config = dict(
    head_dim=64,
    parallel_block=False,
    init_std_o=0.00751,
    init_std_down=0.00464,
    train_tokens=455100000,
)
Each number is 500 + 50 x the weight over its row's rms, rounded and kept within 0 to 999. Layers, rows and columns count from 0. Numbers have three digits each. The size before them is the row's rms in percent of the matrix's.

# gate: layer 7 MLP gate, 1344x512, rms 0.0898, rows 894-907, columns 128-191
# up: layer 7 MLP up, 1344x512, rms 0.086, rows 894-906, columns 128-191
# down: layer 7 MLP down (transposed), 1344x512, rms 0.0483, rows 894-906, columns 128-191
gate894 106:522537468534468566455545417554429473498422566473564508467563517463509506483522590512501506458552469429465584434516485547552503461417512481509539449532544506438404490505388464416584553534485541
up894 106:592441474536552494583533605470598534463557507577427496493482480484420493529617570607508526518395445481478507566476418610475457471472468479513521515529428536406527537569636559470481502440547485
down894 111:522474474465429508438384469481517494529454504469540561472496433512557415499530549557559464458562465577565650494524513531450472414423525511581446497497466469443486508408508547482483444523499496
gate895 096:530582544475522364533445443473462508558464460379467566459511486487483543538482556447459564473529494526539546514581578529542499477523435458539395488463473458415520458497539455566344407521528534
up895 103:571502491535554549393568496553532511521540503553497483498435428464465463500499450502492534535552528528495570516379449440471497495491465527508465421484527505512438486443493513477505510482588421
down895 103:551374459495521425442536477546471436425454556433365481505464464518459527438536554512502515409481427507557528557504510489509499448438451423496489448459523529469505418528578551450481458586480488
gate896 097:513487452492560470475460505493425529479454557519502489511469477453527564444536487568476487555589468462488473483569465389546513408597584600392495467441536528551422479496497498493448494574552534
up896 102:475469498503511470514429585458459456466459501530537532550462527524447463513527447522543528532408509396601505485476521533479573446401499487467505502475498490464485474434471430586467586504439519
down896 104:605563514498469541444472543475506446511519493589485500598553595548476502534428489432482451464494445418545448478464505560559478564474446465515481535510576579475498429536549469534502505501534550
gate897 093:487562475437485492480458455521487548492634534569469501476481599509534482574472431444565515555519421487399451494502552496532522471478462496498541558515516434565496536497499491496478549447495461
up897 092:542527461436517555514488519523449516429450516500510501460510472596514435525578495468472423562398511556527452498514526496479444586439495573564487473461594474465523529476535492571518502425497559
down897 101:583531583428494501471567471497585502478477508573419436562506400533493544460473511527486494527458512509538555518488413535479585494486492556553458549467470563494533568474511573495406487485475521
gate898 103:510511535509544542446560539448534475481474401512424515431502507471472566515501471543443427486554569539485495452528515505465580469558507515535405398455412467481573501463487454550473616544573538
up898 105:561546533466511496496542455536489485550517507529547494492440561500540423482576492533464567443486513553577505515468441532436513495534428584522511440467500501506543572430534497442468593467561534
down898 113:454620523456593626413537527428561422534471216604518521417503538508469521533481574592539538464556476449539507501565572482413510503572526563554559513468496557519557477549487502494489520555485498
gate899 103:452525562511497457466490535543470481480458534497473462528439489543490512545409521481533499499433497463526399539574578527533474489491441523469448546587476443533447460408469590435511468484467541
up899 109:421494500471376459520528516524540544391462506579564485477557536462484525498550494486469529517512416473465476609595551501607444431450515558511459532402485481473514505505470533626492515555491554
down899 099:487509449478491530455615565547509519477517536586455502487421520495506437528543536480586519498455519480473447495555576472545492529500463441481449541560569581536549473455472473519437428474383479
gate900 112:498427483375534564565581440470511495425430581535516463495494458484448436515583458392341477571469633564536513490546456537529404566483480487504545557454526455452395522535435518567462500469440459
up900 116:605413502455498579472459480558446543500553528464541438448478550494508524516529460571434569524473506553564435557474481589521430502425499492553424440441505373482585510424461460465485480437612500
down900 114:497495443555556421534489518492485421478489472571503466498545463511569588498471495607535509492521427555473496568518512448499466532406478557471524467506583437481614422543467442579472430535505539
gate901 095:477558522505410439504453472519641406421429407452467516508474478496490567560518442490413527547554553406492474510474432512549608475498447472511539506494458561535488418438493428550466523416544477
up901 096:538441532570449510480529536520430469520542610498424426423458444505528520431550466459598500445460572569515410486476444471522550552506588413553500475380552461494520536500614543522533532484577536
down901 093:493527509470502485449474464501554446506409568548492504588481566517531538524445515520545476485419474541485476499440537472550380569546501502506462515482444587513474383509514483554453413459534559
gate902 083:450578475398443576491471526596533370552482548530530560418457567500449502496514484475509543541512449478554417504546456661523519408468526585513426497452476469503500567551474475506496381526474471
up902 087:477491508451505490552386501588495437431480481458530505530446519494488446592550572412419510525429527563609511485470546610436528457410409505571565516471495508574525472480485554574471477579494563
down902 092:453381528461516522514489448402470487517452479469477528467518461504541514501495413481484575481518490665414524534550604472527467523371511500535546502561450488500481499454482513470533388510574485
gate903 113:430481455490430528451540533467524469573579490544536544524491588505557527526511491454460432465456452531537459437486574500514558525582562638586558499546571478480522499455521446541445458582563411
up903 106:531524486450445447621402453453565508463526527537496504464586531596437534589473393517562471549471519481488462486478511491480516494463474433603452476612491636428586461515488565523435450463485484
down903 113:458476520451525498515520519486473493474547585411501499513428491539503453404515512511511485429481540589531498482425438546507546475469486552546429417461531529535500453531583511554510496452486441
gate904 110:489445580586532526552444529573436529538559535546485535543481520563508471522422445506541521576557510533504494529567537453574414512448478467418426418457557538580449445507533442547496486426604502
up904 115:528597478474532499514535493543440511523521469487509569498584395486523440527452477420419443508554469466470558419519515528473597386477431500623547515521504481493541520508420489567522525462515454
down904 110:564430477451583485470518523598535518566527622545519536533553555496587484487523512471541443505496526525539529484413560487470514525431628511491470544550454515529536462474474492622545505462482485
gate905 129:527497514494537567510551531486516571492477477545477519474422530392513480466472567508557447514567519516542497450556470509433491502501540567478458488506482489503471445447390532585558499530480570
up905 115:511516541550468590521407465521620486456529586398499446568641352605517531540551579530542570466526539506429512560364454494531501491570584508469441452489542477547523426486460615542474505444481464
down905 103:496514547529402432512484529535447541510483577574491573508470533417495494539478492498501522558495441337587454472509462498572532392502503536513543496625581557561472429478541493492431485565524520
gate906 089:571591525546421530498535523484431494497474526508438526493559501395474544497596505451533504521440622524580444504516520468515471565423536431538523519421466503558508477457454530550416517495512494
up906 095:515469462481450508456587514590518516469549416516476536527542469523445506473504610371554576508513578458527481463497475508446547544461557511559505589526442579561611451528456574570521583515405529
down906 094:466478453543534555474443478520542453503462514446452486521513501498535594624519503471687472521567559603494515505593569510450433485496585453526440480532488501512508570626492501413494501479542399
gate907 098:434559540532530514514550570472481497426577543523583465518501450511422455432569530447475529452420490444471545534478589421498456513439480493479608522450484515515475589482395485536534471510597477